From a checkpoint of a small transformer trained on Wikipedia.
Size: 12 layers, width 320, 5 heads of 64, MLP 1152 GELU, vocabulary 32000, 24.1M parameters.
Architecture: learned positions, no biases in attention or MLP, tied embeddings.
Training: a variant of SOAP for these matrices, 358M tokens, 5466 steps.
Each number is 200 + 40 x the weight over its row's rms, rounded and kept within 0 to 999. Layers, rows and columns count from 0. The size before them is the row's rms in percent of the matrix's.

# layer 5 MLP down, 320x1152, rms 0.12, rows 145-217, columns 768-863
099,192,262,207,243,149,249,239,223,196,244,156,190,216,193,139,130,146,246,201,248,251,204,196,191,209,215,283,202,218,209,191,226,202,149,268,207,163,183,212,169,137,299,137,116,223,150,194,162,210,235,219,170,217,122,186,222,214,228,234,175,209,225,169,161,237,228,291,244,151,213,250,220,198,261,239,204,183,181,214,228,180,261,157,200,114,153,167,158,161,186,207,237,192,225,201,193
099,201,217,190,175,166,302,238,198,140,234,190,205,196,194,220,178,150,229,213,172,158,224,173,237,160,199,169,155,242,199,279,192,144,236,193,196,249,220,221,179,166,252,252,207,249,144,206,228,221,236,171,206,255,262,244,233,152,165,218,187,211,212,208,127,267,189,185,162,154,171,196,155,225,200,178,171,194,181,209,231,191,196,238,167,207,182,204,223,158,236,158,193,229,243,233,233
099,174,248,188,240,195,239,185,172,210,237,113,223,199,208,222,145,218,229,161,213,191,141,149,208,207,227,203,161,235,231,208,194,166,220,234,278,162,198,193,179,165,213,191,204,262,149,217,198,134,166,223,168,191,213,243,212,186,243,192,139,169,216,187,183,204,164,132,167,191,306,280,204,213,191,219,216,183,235,151,153,244,177,170,174,282,220,261,138,170,213,227,223,209,192,172,189
096,118,200,83,144,175,224,214,232,128,177,172,185,217,226,232,204,237,194,207,225,179,259,214,307,168,197,175,192,239,231,158,169,174,114,288,158,242,158,152,103,200,148,225,271,226,182,204,225,216,189,243,150,213,242,161,147,158,253,201,201,249,191,260,194,198,211,197,178,209,141,224,232,195,215,209,172,215,214,160,189,194,160,141,168,162,189,173,255,246,170,206,275,240,244,268,213
098,175,181,238,181,254,179,247,212,256,183,122,162,199,182,253,214,232,135,256,179,197,233,148,274,177,217,198,106,295,198,199,187,213,202,254,201,192,178,225,193,263,216,162,198,212,243,202,203,277,240,155,292,190,154,183,219,175,131,205,178,275,171,261,252,247,217,268,263,174,246,233,262,155,161,182,211,212,223,197,220,244,140,196,181,225,231,230,270,221,178,125,181,205,235,256,260
100,146,219,185,90,154,210,167,243,138,210,268,198,173,238,234,127,207,139,191,281,182,199,224,146,168,169,230,199,229,213,252,208,221,193,185,158,229,194,230,233,184,186,231,171,164,166,246,221,227,229,242,254,169,261,264,252,192,235,252,264,171,213,211,247,218,214,173,217,244,235,214,228,219,183,204,164,191,219,242,180,179,243,197,198,236,188,150,199,239,181,246,223,196,184,228,233
130,165,144,184,220,191,199,278,187,199,242,216,160,135,207,241,159,170,200,197,275,201,248,149,195,215,192,193,195,166,178,159,253,139,279,174,196,204,152,171,224,141,196,326,214,276,266,253,178,174,218,185,187,212,187,192,181,192,254,162,170,246,216,283,180,206,263,244,156,260,173,122,216,227,172,275,182,205,255,214,144,202,184,129,211,213,241,194,219,232,235,231,299,218,166,219,162
096,112,126,255,160,205,153,171,258,180,239,187,184,198,165,171,94,268,164,254,136,231,148,149,234,160,149,229,224,195,204,161,182,195,131,247,219,164,168,198,212,186,180,216,242,157,234,177,187,227,259,210,245,232,181,173,185,184,184,225,214,197,190,187,222,154,230,238,167,216,241,199,186,181,192,166,272,204,220,205,231,181,169,223,225,224,215,171,203,211,150,184,236,215,218,194,146
098,144,191,255,182,194,161,219,173,150,187,258,234,237,202,170,142,214,215,96,242,189,197,226,88,249,177,233,216,254,214,197,160,227,205,195,161,206,169,175,207,216,224,132,213,223,189,198,184,195,281,248,189,235,248,234,173,223,190,206,217,223,214,160,143,182,189,185,196,183,196,214,239,204,167,277,179,187,170,204,214,179,218,226,214,237,189,275,190,229,194,152,189,123,189,191,189
096,176,215,192,151,227,236,224,236,225,165,187,241,174,189,178,233,224,186,186,131,193,153,144,217,134,215,157,199,283,236,94,110,243,180,254,198,173,177,146,208,212,165,131,167,252,194,191,175,229,183,205,151,204,159,133,212,224,157,294,163,172,190,175,117,218,192,234,245,203,182,215,242,231,199,223,154,223,183,208,175,241,159,208,197,198,158,240,125,187,150,299,265,186,185,223,170
103,108,251,134,196,193,208,160,232,150,178,128,185,265,168,129,239,211,211,218,118,173,241,180,156,307,220,182,194,191,290,187,156,271,232,194,269,190,189,207,199,205,231,142,237,234,199,253,193,202,184,186,137,223,219,182,209,169,168,197,238,139,237,184,242,190,171,229,235,116,148,222,150,186,200,175,185,236,154,159,241,163,113,193,198,184,225,174,228,207,202,133,193,173,170,224,174
099,238,139,160,201,128,160,172,305,175,184,284,203,201,193,277,190,220,207,204,196,187,232,242,252,214,133,158,184,174,211,151,205,169,201,275,189,283,195,179,186,206,205,234,165,211,206,191,149,238,151,208,218,152,256,141,254,324,221,265,220,245,211,229,188,212,254,204,177,214,151,269,263,214,235,200,177,271,226,217,144,196,215,253,199,122,280,158,130,120,153,260,207,260,225,246,118
101,224,242,154,117,177,218,226,182,184,254,274,146,265,229,250,246,280,218,178,193,179,198,264,147,227,229,193,228,177,203,232,115,225,187,209,200,242,240,200,172,246,262,216,162,230,204,205,267,234,238,171,298,206,214,255,149,193,237,161,212,233,301,138,164,258,207,154,155,254,260,235,226,203,179,148,191,123,288,238,256,232,143,254,186,266,223,255,223,217,236,173,225,180,240,245,266
097,178,177,158,180,182,184,216,142,297,252,107,170,194,205,129,287,170,144,228,229,240,291,168,122,224,245,123,206,143,236,262,210,263,230,170,233,182,176,150,193,268,175,207,194,172,170,221,201,195,166,275,223,175,239,202,94,217,191,183,206,111,241,256,129,333,158,123,204,231,157,245,189,191,230,198,180,199,205,154,229,231,196,199,180,180,135,187,210,156,214,243,204,159,275,219,155
101,130,212,180,229,198,242,267,188,217,153,316,270,153,234,235,198,239,211,253,185,209,150,125,198,211,224,192,100,261,211,236,153,181,291,212,237,206,241,181,213,207,160,190,191,225,235,136,245,202,194,190,187,181,138,195,159,222,212,224,145,140,128,208,237,197,218,181,246,207,161,256,174,138,176,214,198,210,179,141,172,145,170,214,179,198,203,233,251,93,277,187,213,200,216,236,196
095,203,201,128,168,162,177,181,186,156,153,118,236,243,166,232,172,159,183,223,167,203,266,185,192,287,181,253,215,190,185,185,198,267,133,170,217,259,153,220,233,193,266,176,233,225,230,223,178,267,152,225,203,253,198,162,185,89,218,191,227,181,143,197,128,196,149,187,146,154,220,228,241,225,206,178,147,184,145,314,181,219,123,190,208,234,214,267,94,190,153,245,156,171,215,196,162
102,192,140,178,245,195,204,175,243,248,205,248,219,241,150,171,184,241,112,213,198,207,225,281,191,161,191,228,156,216,180,184,194,224,232,156,196,126,177,154,248,208,222,214,231,216,175,90,170,224,185,161,250,171,209,186,216,215,182,100,185,250,91,238,217,219,138,186,211,169,153,232,115,199,212,237,110,217,172,312,218,184,181,259,220,174,172,185,204,229,241,167,257,166,189,269,281
110,232,201,132,170,227,212,281,223,232,166,208,216,221,178,182,221,164,214,215,181,215,218,195,201,291,214,179,236,189,221,180,241,183,205,123,178,168,158,174,215,191,273,155,199,162,210,169,150,158,240,153,230,178,186,224,230,218,216,250,191,220,243,249,258,218,179,147,227,169,198,123,173,200,181,223,161,148,266,197,147,241,262,207,209,170,175,185,170,228,205,195,174,216,209,157,193
102,88,214,145,243,162,239,150,187,168,309,219,193,200,207,173,127,185,257,223,232,218,185,150,260,158,157,224,206,173,247,226,177,211,293,157,235,199,329,216,165,182,185,197,163,249,112,209,205,141,181,158,160,173,196,251,207,121,214,162,185,196,204,215,184,224,221,171,186,230,216,201,139,261,205,237,147,230,184,211,175,200,171,171,128,124,194,165,236,147,230,259,219,204,112,217,235
100,237,157,236,252,128,217,192,180,263,217,159,209,192,198,183,219,277,188,113,130,225,161,161,187,226,190,225,212,153,255,163,204,261,161,186,227,98,208,163,265,236,156,194,222,148,217,234,189,218,246,281,176,206,264,112,273,205,201,186,233,214,243,138,217,175,248,187,235,214,207,211,288,197,176,225,229,198,139,166,128,232,213,227,205,195,190,262,214,255,182,173,197,169,193,113,174
097,199,220,233,211,211,194,201,256,196,167,175,196,167,179,217,192,248,202,196,150,216,176,225,228,154,185,235,160,161,131,289,181,210,178,198,167,152,124,214,211,165,149,241,204,176,178,232,237,190,238,205,146,196,177,199,205,186,266,160,251,219,157,181,233,188,176,223,187,231,223,254,190,166,246,207,225,112,160,207,141,250,199,160,142,225,189,195,222,201,202,192,212,207,191,136,188
094,208,192,171,147,167,159,195,200,204,167,171,238,177,206,208,262,269,194,215,233,233,194,125,212,244,160,233,251,218,219,254,238,234,185,242,194,205,207,258,235,217,175,211,240,216,217,285,131,142,186,224,174,229,240,292,198,204,256,269,160,135,171,264,166,165,238,154,206,293,236,176,166,258,173,315,217,232,131,76,177,236,211,142,213,235,160,183,291,143,277,147,192,234,216,184,169
101,221,260,214,174,229,235,189,173,194,177,206,180,225,220,223,252,225,189,134,203,198,258,182,216,280,164,159,155,240,224,229,191,195,210,225,185,293,217,163,164,168,157,255,190,147,185,196,221,204,249,128,186,357,155,183,123,194,159,174,215,205,260,212,146,216,232,217,154,183,135,176,140,165,197,150,255,212,244,251,252,195,175,160,182,212,229,205,200,186,172,138,233,142,205,143,206
105,251,210,126,235,109,209,153,205,152,196,219,109,191,193,220,169,119,201,149,229,216,247,219,242,260,195,166,229,182,184,153,239,186,214,242,200,180,198,218,203,219,220,201,210,136,272,213,184,240,241,215,105,207,241,241,169,219,275,184,150,209,167,182,292,214,197,144,137,226,242,219,225,241,187,215,153,220,241,238,156,220,275,103,267,211,198,211,137,162,198,212,142,235,273,245,209
100,201,211,230,142,274,182,243,165,154,221,187,165,230,241,216,117,188,138,149,174,248,189,253,162,227,161,158,199,175,199,167,166,192,221,206,169,220,157,242,189,197,295,160,121,206,110,156,194,219,196,155,193,212,228,263,187,201,174,173,241,249,282,174,211,259,145,234,212,187,238,213,200,212,254,183,160,124,202,236,192,187,236,166,198,179,211,117,132,217,194,205,213,204,234,152,204
098,211,184,226,185,238,199,190,215,255,219,242,220,184,214,221,217,216,190,267,148,215,171,246,203,188,137,263,263,153,168,185,210,220,188,171,171,182,106,173,176,244,287,226,247,209,211,214,209,226,144,219,168,210,212,201,187,157,211,277,248,191,197,273,174,199,202,221,194,139,205,202,142,133,162,285,163,185,222,186,260,246,255,130,268,165,152,201,203,240,218,189,267,225,158,147,185
100,215,249,197,188,245,262,158,246,199,86,262,251,210,236,217,210,185,222,174,202,153,237,119,284,200,241,138,213,169,213,176,224,206,179,185,210,202,186,239,203,221,247,211,177,169,137,217,210,223,187,181,180,182,164,240,253,217,160,246,202,142,193,205,253,169,220,154,233,160,210,103,248,190,189,196,236,162,198,175,183,212,154,137,192,223,193,163,209,207,177,240,138,163,193,222,211
095,240,138,223,194,202,259,228,257,216,202,210,164,287,237,163,204,192,201,195,186,197,164,201,150,177,200,194,159,162,268,181,251,193,211,179,206,162,185,197,167,137,250,185,195,168,196,156,250,194,170,195,214,199,182,207,217,211,267,130,225,157,197,234,200,224,188,221,195,203,214,116,224,252,236,204,211,257,180,221,241,236,174,149,240,284,192,216,219,247,207,209,215,154,205,185,122
098,246,188,245,161,143,132,219,228,207,260,172,181,223,176,250,172,212,258,247,232,170,125,172,224,167,218,233,162,155,177,227,254,150,187,220,294,302,164,209,163,239,181,277,234,207,270,217,203,217,198,83,250,187,224,172,227,182,193,186,213,271,197,214,239,168,203,218,245,256,282,197,176,233,216,184,192,166,141,182,210,171,206,179,166,259,204,190,172,217,227,193,176,252,184,187,175
101,261,241,192,222,274,226,197,276,158,199,211,210,189,234,288,189,159,185,143,205,245,175,170,193,241,158,268,151,163,203,191,225,217,211,237,156,161,180,251,188,223,244,292,145,279,213,214,221,234,236,235,190,145,155,212,169,181,144,119,167,291,207,198,113,238,153,174,215,151,242,208,187,177,194,283,106,169,157,127,230,221,191,158,165,207,163,170,139,226,159,187,243,178,221,183,242
103,285,224,200,171,144,177,196,162,237,277,230,242,178,158,163,191,157,199,235,185,173,193,218,177,221,111,186,240,167,217,203,222,249,240,170,110,195,135,242,184,245,191,227,186,225,202,151,169,217,199,236,154,278,137,288,234,181,188,135,282,226,217,186,239,233,195,227,174,239,207,229,239,209,248,161,110,221,150,123,227,227,206,211,210,139,214,286,202,186,226,220,225,224,243,226,238
092,201,223,179,215,253,220,143,209,191,199,171,199,158,218,269,194,203,209,184,246,249,198,197,214,289,179,195,201,197,175,109,203,182,209,210,188,199,220,213,196,215,191,228,145,209,187,203,209,199,145,218,220,195,194,247,202,140,187,265,178,255,178,220,164,118,245,201,245,222,227,234,174,227,171,166,267,186,194,192,242,174,210,165,227,219,303,217,148,230,177,269,230,183,217,266,215
101,198,159,176,145,264,203,205,209,136,170,204,156,171,208,161,223,212,173,192,260,204,219,158,148,175,266,168,110,220,189,114,184,264,133,187,104,194,194,192,172,199,186,179,221,218,141,199,263,191,304,165,203,254,139,172,162,240,191,184,187,204,208,208,232,192,175,173,298,161,193,209,243,227,181,201,208,179,233,179,253,225,209,300,254,176,199,228,180,216,199,219,246,188,164,149,228
100,186,201,245,254,165,212,212,151,196,194,278,159,204,199,220,340,222,210,170,187,145,184,185,197,193,153,188,210,194,134,153,207,206,208,162,230,231,233,137,125,229,213,194,224,196,225,166,90,165,181,188,244,130,209,248,181,202,145,213,208,165,192,249,150,189,118,169,158,180,230,193,243,190,192,250,138,232,194,223,226,192,168,279,95,218,218,186,173,176,177,207,239,214,134,268,208
101,183,206,174,229,173,216,192,251,219,131,295,187,178,280,201,146,217,111,234,102,246,189,180,228,232,264,163,166,247,208,151,201,140,179,254,224,218,247,172,163,234,166,118,199,182,171,203,160,195,223,219,233,189,215,186,235,194,172,149,233,49,155,192,206,189,244,161,203,187,260,135,139,149,184,242,204,163,244,194,239,223,195,190,229,193,188,228,177,228,224,137,170,179,196,249,245
103,265,218,220,196,173,108,177,164,229,155,174,178,171,231,220,226,196,199,176,217,217,191,85,195,180,212,210,156,263,219,240,182,265,269,144,245,160,154,176,193,247,171,184,168,161,220,204,169,254,195,218,174,218,253,145,225,205,207,213,231,154,221,239,100,284,165,152,216,159,193,184,156,215,219,164,270,225,228,232,132,252,178,243,247,155,204,228,216,254,263,268,177,222,178,100,231
099,189,173,242,222,211,193,174,207,149,168,215,164,161,204,234,193,292,251,217,207,251,240,134,177,137,255,210,238,176,212,219,142,209,191,223,255,167,210,256,117,182,186,216,148,205,136,169,173,226,199,209,183,96,259,242,168,172,203,186,124,188,157,234,217,231,233,255,306,166,215,104,193,186,223,224,236,257,200,157,264,267,189,258,111,183,228,231,156,221,144,193,172,193,254,211,173
096,218,250,197,273,163,182,204,297,224,195,256,154,244,200,221,249,211,187,241,179,183,218,238,223,180,237,281,282,203,230,233,255,249,194,180,203,201,180,109,196,162,178,210,175,187,153,224,186,227,258,213,201,238,206,188,197,157,239,266,163,214,175,182,236,116,208,233,217,158,151,254,267,219,168,229,226,133,252,191,186,154,208,206,184,188,179,221,196,224,249,166,254,180,169,176,217
098,158,193,187,224,227,146,156,159,162,148,251,221,135,213,183,175,216,194,152,226,203,223,101,222,153,125,135,195,181,197,178,219,185,174,199,192,193,217,194,224,194,175,170,199,218,173,191,170,247,155,112,166,201,200,193,189,178,197,282,230,213,183,132,187,240,173,248,162,240,249,206,232,189,228,176,249,209,264,235,258,223,245,179,305,195,219,189,245,200,174,163,134,155,171,203,265
104,153,208,201,147,289,195,184,164,220,171,221,223,170,207,206,202,213,156,176,178,161,219,224,269,223,275,169,185,218,191,248,214,164,261,125,164,215,291,199,255,227,231,170,206,191,241,209,198,235,187,189,155,203,198,224,156,220,189,213,193,209,199,188,227,233,159,255,236,183,186,172,116,226,218,215,290,135,187,235,220,256,197,175,227,268,238,247,218,145,200,120,202,161,226,145,180
099,254,193,193,199,147,194,178,187,205,214,240,179,124,180,244,247,248,282,173,188,164,214,212,199,293,287,199,205,199,220,228,240,216,203,207,216,162,191,184,178,220,165,259,220,254,233,171,213,132,174,218,247,177,87,175,162,226,200,188,180,94,56,210,221,238,226,229,97,175,269,180,164,193,193,109,257,183,150,201,156,178,208,191,174,199,231,182,197,187,176,117,235,202,168,205,202
102,225,180,179,155,231,138,259,184,153,174,248,168,220,157,172,163,219,193,180,246,237,273,189,142,224,222,199,218,196,275,148,158,202,158,210,214,235,224,201,182,201,273,221,263,190,163,223,246,161,158,190,226,200,134,194,203,229,182,213,163,85,210,232,193,214,250,203,253,144,183,191,140,239,256,166,215,208,186,212,220,189,212,177,210,119,265,233,191,189,148,194,200,230,205,174,277
098,102,204,135,182,223,202,192,215,232,146,220,218,221,300,211,253,241,167,231,228,255,243,260,193,195,190,218,216,195,210,183,146,245,162,235,126,162,221,225,214,200,183,208,234,141,231,176,233,223,149,172,177,220,146,292,261,166,269,232,197,163,214,185,216,186,179,198,191,255,217,240,255,184,185,248,150,172,269,181,194,212,224,162,219,176,229,218,189,154,173,163,220,215,221,170,197
095,198,213,192,172,183,210,168,125,138,276,182,211,205,250,177,269,240,251,162,153,242,192,239,242,292,175,198,243,217,246,276,215,194,265,175,259,194,225,140,172,211,197,232,154,194,142,211,189,198,199,248,224,218,221,190,188,173,142,220,161,172,201,174,203,138,233,178,209,226,199,237,108,164,246,262,152,196,244,173,210,197,145,193,264,195,175,164,154,206,153,174,308,117,209,169,149
099,178,206,210,226,156,275,266,240,181,213,235,178,261,182,173,132,172,147,185,243,248,196,101,257,186,219,220,227,177,247,250,167,196,200,230,233,217,225,208,187,204,189,187,200,228,217,235,305,189,217,221,178,125,224,198,220,155,142,267,206,166,194,228,142,175,180,219,190,209,256,157,222,156,222,169,189,233,124,200,201,221,192,308,221,254,149,219,267,225,264,203,168,211,214,177,234
103,265,214,250,165,181,248,184,223,151,200,181,221,171,185,236,224,178,227,158,165,221,257,228,227,186,183,160,180,220,185,200,253,225,266,145,222,258,218,211,166,238,195,236,210,194,214,184,234,189,156,227,226,150,218,200,162,226,250,228,149,297,247,182,155,154,248,178,155,204,136,283,267,172,153,214,106,242,191,196,211,160,194,207,166,164,217,182,194,157,245,213,163,196,197,172,182
101,251,239,228,194,231,169,175,278,193,149,181,226,252,274,235,197,208,255,238,100,194,193,139,199,278,161,235,246,173,200,235,239,263,151,244,211,247,152,149,171,256,221,159,147,218,237,230,158,232,222,169,188,165,258,170,212,146,203,201,146,166,188,254,149,218,253,140,297,150,141,220,172,229,186,160,278,170,205,156,139,214,244,255,171,183,234,157,134,232,232,203,236,180,227,217,247
103,252,210,271,164,185,204,211,204,190,222,228,176,207,238,169,157,196,286,204,214,189,181,225,155,157,157,207,150,281,244,163,207,181,81,158,200,238,196,149,237,189,208,223,233,217,232,174,276,162,171,209,228,289,207,269,256,218,180,185,241,203,192,217,271,103,183,140,197,156,218,254,163,191,183,169,213,169,198,232,212,216,213,219,226,283,224,166,223,229,255,161,232,199,267,193,200
103,149,175,151,219,176,200,203,222,168,173,248,170,180,217,243,213,200,208,207,196,158,199,219,220,213,220,173,245,153,152,181,166,94,102,169,228,241,228,215,194,188,248,196,270,133,195,156,181,110,214,163,239,192,231,224,215,122,120,226,241,225,112,91,255,160,216,173,162,254,163,226,233,67,175,265,247,322,115,227,244,139,183,173,179,177,238,207,168,258,273,170,157,232,171,154,178
101,202,223,203,155,140,229,217,189,94,186,185,225,163,175,206,212,238,223,207,215,190,160,182,218,185,171,111,220,197,129,153,131,188,169,126,224,265,252,261,290,154,211,144,206,219,208,211,216,196,202,153,220,181,273,236,210,203,180,223,169,199,196,227,245,204,159,289,216,205,214,251,208,250,201,210,173,226,169,265,195,221,235,232,279,214,241,182,158,218,91,147,135,256,212,250,199
100,149,252,183,223,184,169,182,224,195,173,177,85,211,159,198,192,195,220,162,184,182,172,197,227,188,231,197,223,195,198,267,218,220,247,236,186,207,167,179,237,159,213,200,205,238,208,197,247,249,253,173,150,212,182,183,195,160,285,211,232,201,193,235,178,225,183,230,189,150,223,178,152,183,265,126,291,146,168,178,168,223,219,258,277,223,156,204,252,257,149,146,218,161,169,219,226
107,219,198,170,222,231,147,122,138,190,177,192,230,221,152,249,163,169,198,211,181,131,281,180,111,227,184,224,188,251,165,264,141,202,168,204,240,143,170,141,174,212,246,103,175,180,215,208,263,267,172,158,264,203,238,203,196,236,221,203,191,192,209,237,287,208,188,259,239,189,184,237,206,196,179,232,266,215,276,195,207,224,251,212,288,161,189,194,198,206,174,179,207,140,222,217,196
099,170,194,307,246,253,194,234,251,155,141,170,177,214,193,185,168,256,202,163,193,203,175,193,169,157,168,174,233,217,252,195,147,184,223,229,243,176,211,191,199,243,180,222,134,121,209,242,143,201,277,161,173,211,238,117,217,234,201,243,147,263,131,188,140,191,187,222,256,166,209,166,284,203,202,158,226,163,145,175,244,174,184,190,281,213,231,192,121,234,266,171,212,257,231,171,212
098,234,257,186,176,170,196,226,211,192,171,188,204,178,204,212,185,157,205,156,213,226,179,270,230,179,176,180,202,269,190,157,226,156,276,154,246,182,177,253,165,245,242,173,205,262,222,156,215,217,222,208,254,153,238,227,197,226,149,262,153,185,203,206,233,187,209,214,212,172,136,224,241,177,201,215,175,148,230,203,174,294,164,199,198,190,218,291,175,118,185,235,188,234,249,214,165
101,145,141,153,239,134,189,228,187,232,175,182,95,210,193,193,187,258,259,246,167,263,208,222,196,164,201,227,243,154,188,264,140,200,262,161,132,204,229,221,238,256,69,244,185,173,170,199,116,192,188,198,250,150,281,262,153,179,196,215,184,179,146,203,219,266,141,182,207,83,200,251,158,124,168,177,189,157,197,172,161,194,222,204,169,225,199,125,201,251,187,195,209,192,173,140,171
097,248,202,214,217,215,172,214,132,239,272,177,256,191,197,173,204,198,217,189,190,297,229,270,239,164,142,188,254,242,185,237,214,231,242,173,232,270,160,203,224,201,214,174,156,199,212,231,274,200,174,238,188,218,245,169,154,145,239,212,241,169,207,237,201,190,195,192,198,255,226,221,180,158,203,140,264,176,223,155,285,221,109,244,266,183,181,221,114,197,140,171,177,241,237,155,138
100,257,239,187,212,156,170,139,224,151,211,283,207,157,137,188,225,271,184,194,209,259,222,198,169,140,206,221,132,198,178,182,166,293,183,189,161,100,244,200,81,221,197,161,210,181,235,204,184,245,190,184,201,159,189,180,231,200,207,217,117,192,227,252,227,208,212,104,192,171,205,241,175,189,197,256,140,149,170,206,167,175,248,169,122,240,167,185,209,175,212,176,197,195,154,194,159
105,196,235,194,230,160,240,213,205,189,154,149,110,177,244,187,190,196,188,206,187,79,206,152,226,180,220,193,255,155,195,210,167,205,207,139,203,238,190,154,212,149,188,184,209,201,165,221,173,156,149,240,178,158,179,200,248,261,321,149,166,176,183,136,230,210,224,165,160,244,243,150,254,176,241,143,205,228,153,215,165,201,214,211,212,278,217,253,153,212,205,164,137,205,178,193,225
105,263,191,169,244,251,219,260,256,171,229,225,181,199,201,245,225,194,259,202,237,178,163,155,219,248,175,156,183,240,170,250,203,205,200,188,170,199,224,216,191,186,200,208,167,116,197,153,161,239,168,143,217,146,243,158,210,159,180,247,154,163,160,233,225,221,192,186,307,224,210,150,269,168,134,208,179,192,181,208,142,192,234,145,202,192,105,174,226,226,243,230,208,220,263,187,213
105,224,190,223,132,194,266,186,169,82,211,196,220,197,163,101,135,226,235,232,172,209,179,211,135,146,260,154,194,219,189,158,208,188,137,232,162,141,187,242,265,185,173,209,169,196,238,233,205,210,114,298,236,230,212,276,182,296,225,204,232,215,194,192,204,198,211,220,199,191,299,165,186,197,196,259,201,241,228,243,211,181,207,188,263,255,244,234,242,185,171,298,194,202,209,170,268
101,198,205,269,230,158,177,244,167,228,318,207,238,174,137,266,182,107,214,146,230,202,182,261,208,228,250,243,238,252,212,277,172,125,228,149,199,177,233,246,144,124,175,161,191,186,249,218,198,204,200,276,201,202,195,139,199,293,245,186,197,160,197,240,259,217,305,304,103,199,212,165,230,199,257,221,242,132,209,250,150,205,200,224,246,181,203,208,186,228,169,296,152,190,224,219,186
099,286,207,234,160,187,174,167,227,168,216,218,242,165,206,248,178,191,189,204,123,241,205,204,203,170,214,269,231,116,228,171,285,202,204,285,256,208,201,198,177,186,228,231,236,155,200,137,208,206,265,167,203,87,277,203,113,185,209,216,154,213,208,223,185,188,240,228,188,253,238,152,210,258,230,202,177,172,253,176,209,133,172,205,227,252,220,148,212,175,178,168,219,214,168,183,187
100,177,132,211,214,142,161,161,183,243,230,184,162,249,301,274,207,162,184,194,171,215,280,171,205,211,197,183,225,198,227,115,274,163,207,205,172,252,193,239,246,169,225,182,278,174,242,284,248,172,134,241,212,155,219,199,216,209,265,200,204,107,184,169,181,197,193,235,194,227,215,208,224,187,267,192,191,165,189,272,274,220,234,207,237,180,155,229,239,182,251,123,205,237,224,161,254
095,193,190,237,222,247,200,249,265,256,211,180,223,164,238,169,169,176,214,199,246,179,168,192,159,143,157,173,188,239,287,141,171,202,273,183,181,171,169,186,154,253,114,127,184,245,223,237,207,128,258,246,209,196,164,157,189,235,244,222,248,178,196,214,201,192,249,162,196,179,300,245,289,150,156,216,221,133,209,209,98,150,207,173,199,245,156,161,206,242,201,245,193,224,241,217,190
102,198,242,200,242,177,213,254,185,288,234,207,206,174,196,181,122,191,175,119,202,187,243,133,165,175,139,213,189,160,181,238,246,172,212,108,214,221,228,223,214,207,198,214,219,207,199,197,163,182,98,156,186,173,205,166,182,233,167,246,231,192,175,299,238,162,209,103,162,207,208,186,228,212,263,183,176,187,199,277,179,218,198,234,129,209,153,183,227,160,236,190,138,197,259,200,231
099,140,202,208,235,155,166,173,203,274,180,164,197,180,224,238,250,125,193,181,266,228,216,142,226,176,208,190,228,224,233,214,189,128,186,197,139,180,172,241,259,165,114,163,264,206,266,226,223,240,244,274,259,184,206,180,212,171,210,236,153,158,338,206,203,200,163,252,138,205,151,156,252,223,246,223,242,208,241,168,171,141,198,187,228,164,191,160,228,221,166,175,191,167,144,189,143
102,236,239,248,136,163,248,172,237,178,238,147,196,229,216,221,195,187,218,201,200,167,206,185,223,196,242,181,187,284,223,244,243,203,156,140,165,192,195,201,230,212,279,173,195,248,295,207,181,247,265,141,238,157,139,135,186,163,175,185,251,150,148,238,222,188,236,231,206,166,224,165,250,146,218,168,267,166,152,119,165,188,231,204,187,240,230,219,186,247,225,206,159,254,215,239,238
099,138,104,178,230,213,218,269,119,215,176,208,169,306,230,225,170,204,177,250,146,196,207,104,199,170,219,240,190,202,202,217,144,197,209,239,219,195,216,148,168,165,201,210,209,167,231,136,203,98,176,197,153,187,195,205,201,216,212,121,220,192,204,151,228,250,207,224,225,167,225,231,259,178,155,137,205,183,187,238,268,166,230,176,198,212,106,145,248,252,237,176,187,281,230,149,220
105,136,251,206,149,257,182,197,178,182,213,195,167,211,112,175,239,166,181,233,149,179,221,256,222,96,203,249,41,150,171,175,202,205,179,205,183,221,119,226,248,198,238,142,231,213,246,181,173,199,176,239,177,151,187,220,243,185,182,179,150,194,164,260,93,283,289,190,121,228,241,162,222,154,177,229,79,152,178,167,176,230,218,221,153,222,229,189,166,183,284,160,254,203,172,240,229
096,213,78,215,229,166,149,187,162,181,173,134,164,172,236,227,207,181,191,238,207,125,185,281,175,163,139,243,177,119,184,174,196,195,184,194,258,182,199,246,252,242,251,259,175,217,177,209,153,164,197,228,169,126,221,199,139,184,263,157,71,161,130,158,166,218,192,218,213,281,244,213,187,207,244,246,213,221,206,185,86,186,196,146,199,207,177,208,134,184,197,180,194,265,257,217,141
096,188,132,176,228,203,204,186,234,201,216,263,141,169,189,167,137,249,183,230,121,208,197,210,189,145,257,202,227,160,171,282,249,176,236,211,217,238,237,234,143,215,224,178,219,205,219,205,223,214,240,202,222,186,191,188,186,245,237,247,147,194,218,134,207,191,175,164,259,215,190,194,277,239,191,189,265,151,242,196,190,137,201,238,240,203,225,187,268,156,209,218,224,221,169,211,226
095,165,180,191,224,255,207,160,241,138,240,221,211,192,200,160,180,225,235,180,217,237,176,138,181,265,274,225,193,237,165,262,206,170,198,155,200,210,158,188,149,210,284,121,198,207,215,225,129,218,214,189,225,254,250,160,178,174,205,194,271,164,233,234,261,193,203,204,178,188,176,188,202,160,209,212,119,193,188,190,153,240,163,224,188,173,217,144,177,160,209,220,208,193,199,165,145
094,203,223,270,185,144,250,277,154,132,193,97,210,197,295,196,194,212,281,203,217,216,193,173,202,221,174,189,238,244,183,191,197,210,265,133,226,256,215,234,162,209,200,167,193,221,140,157,185,246,207,214,216,189,199,275,216,212,232,140,95,150,184,215,242,196,163,223,230,202,193,183,293,173,279,178,178,193,231,189,217,227,180,182,181,257,207,175,168,249,219,218,211,237,156,227,170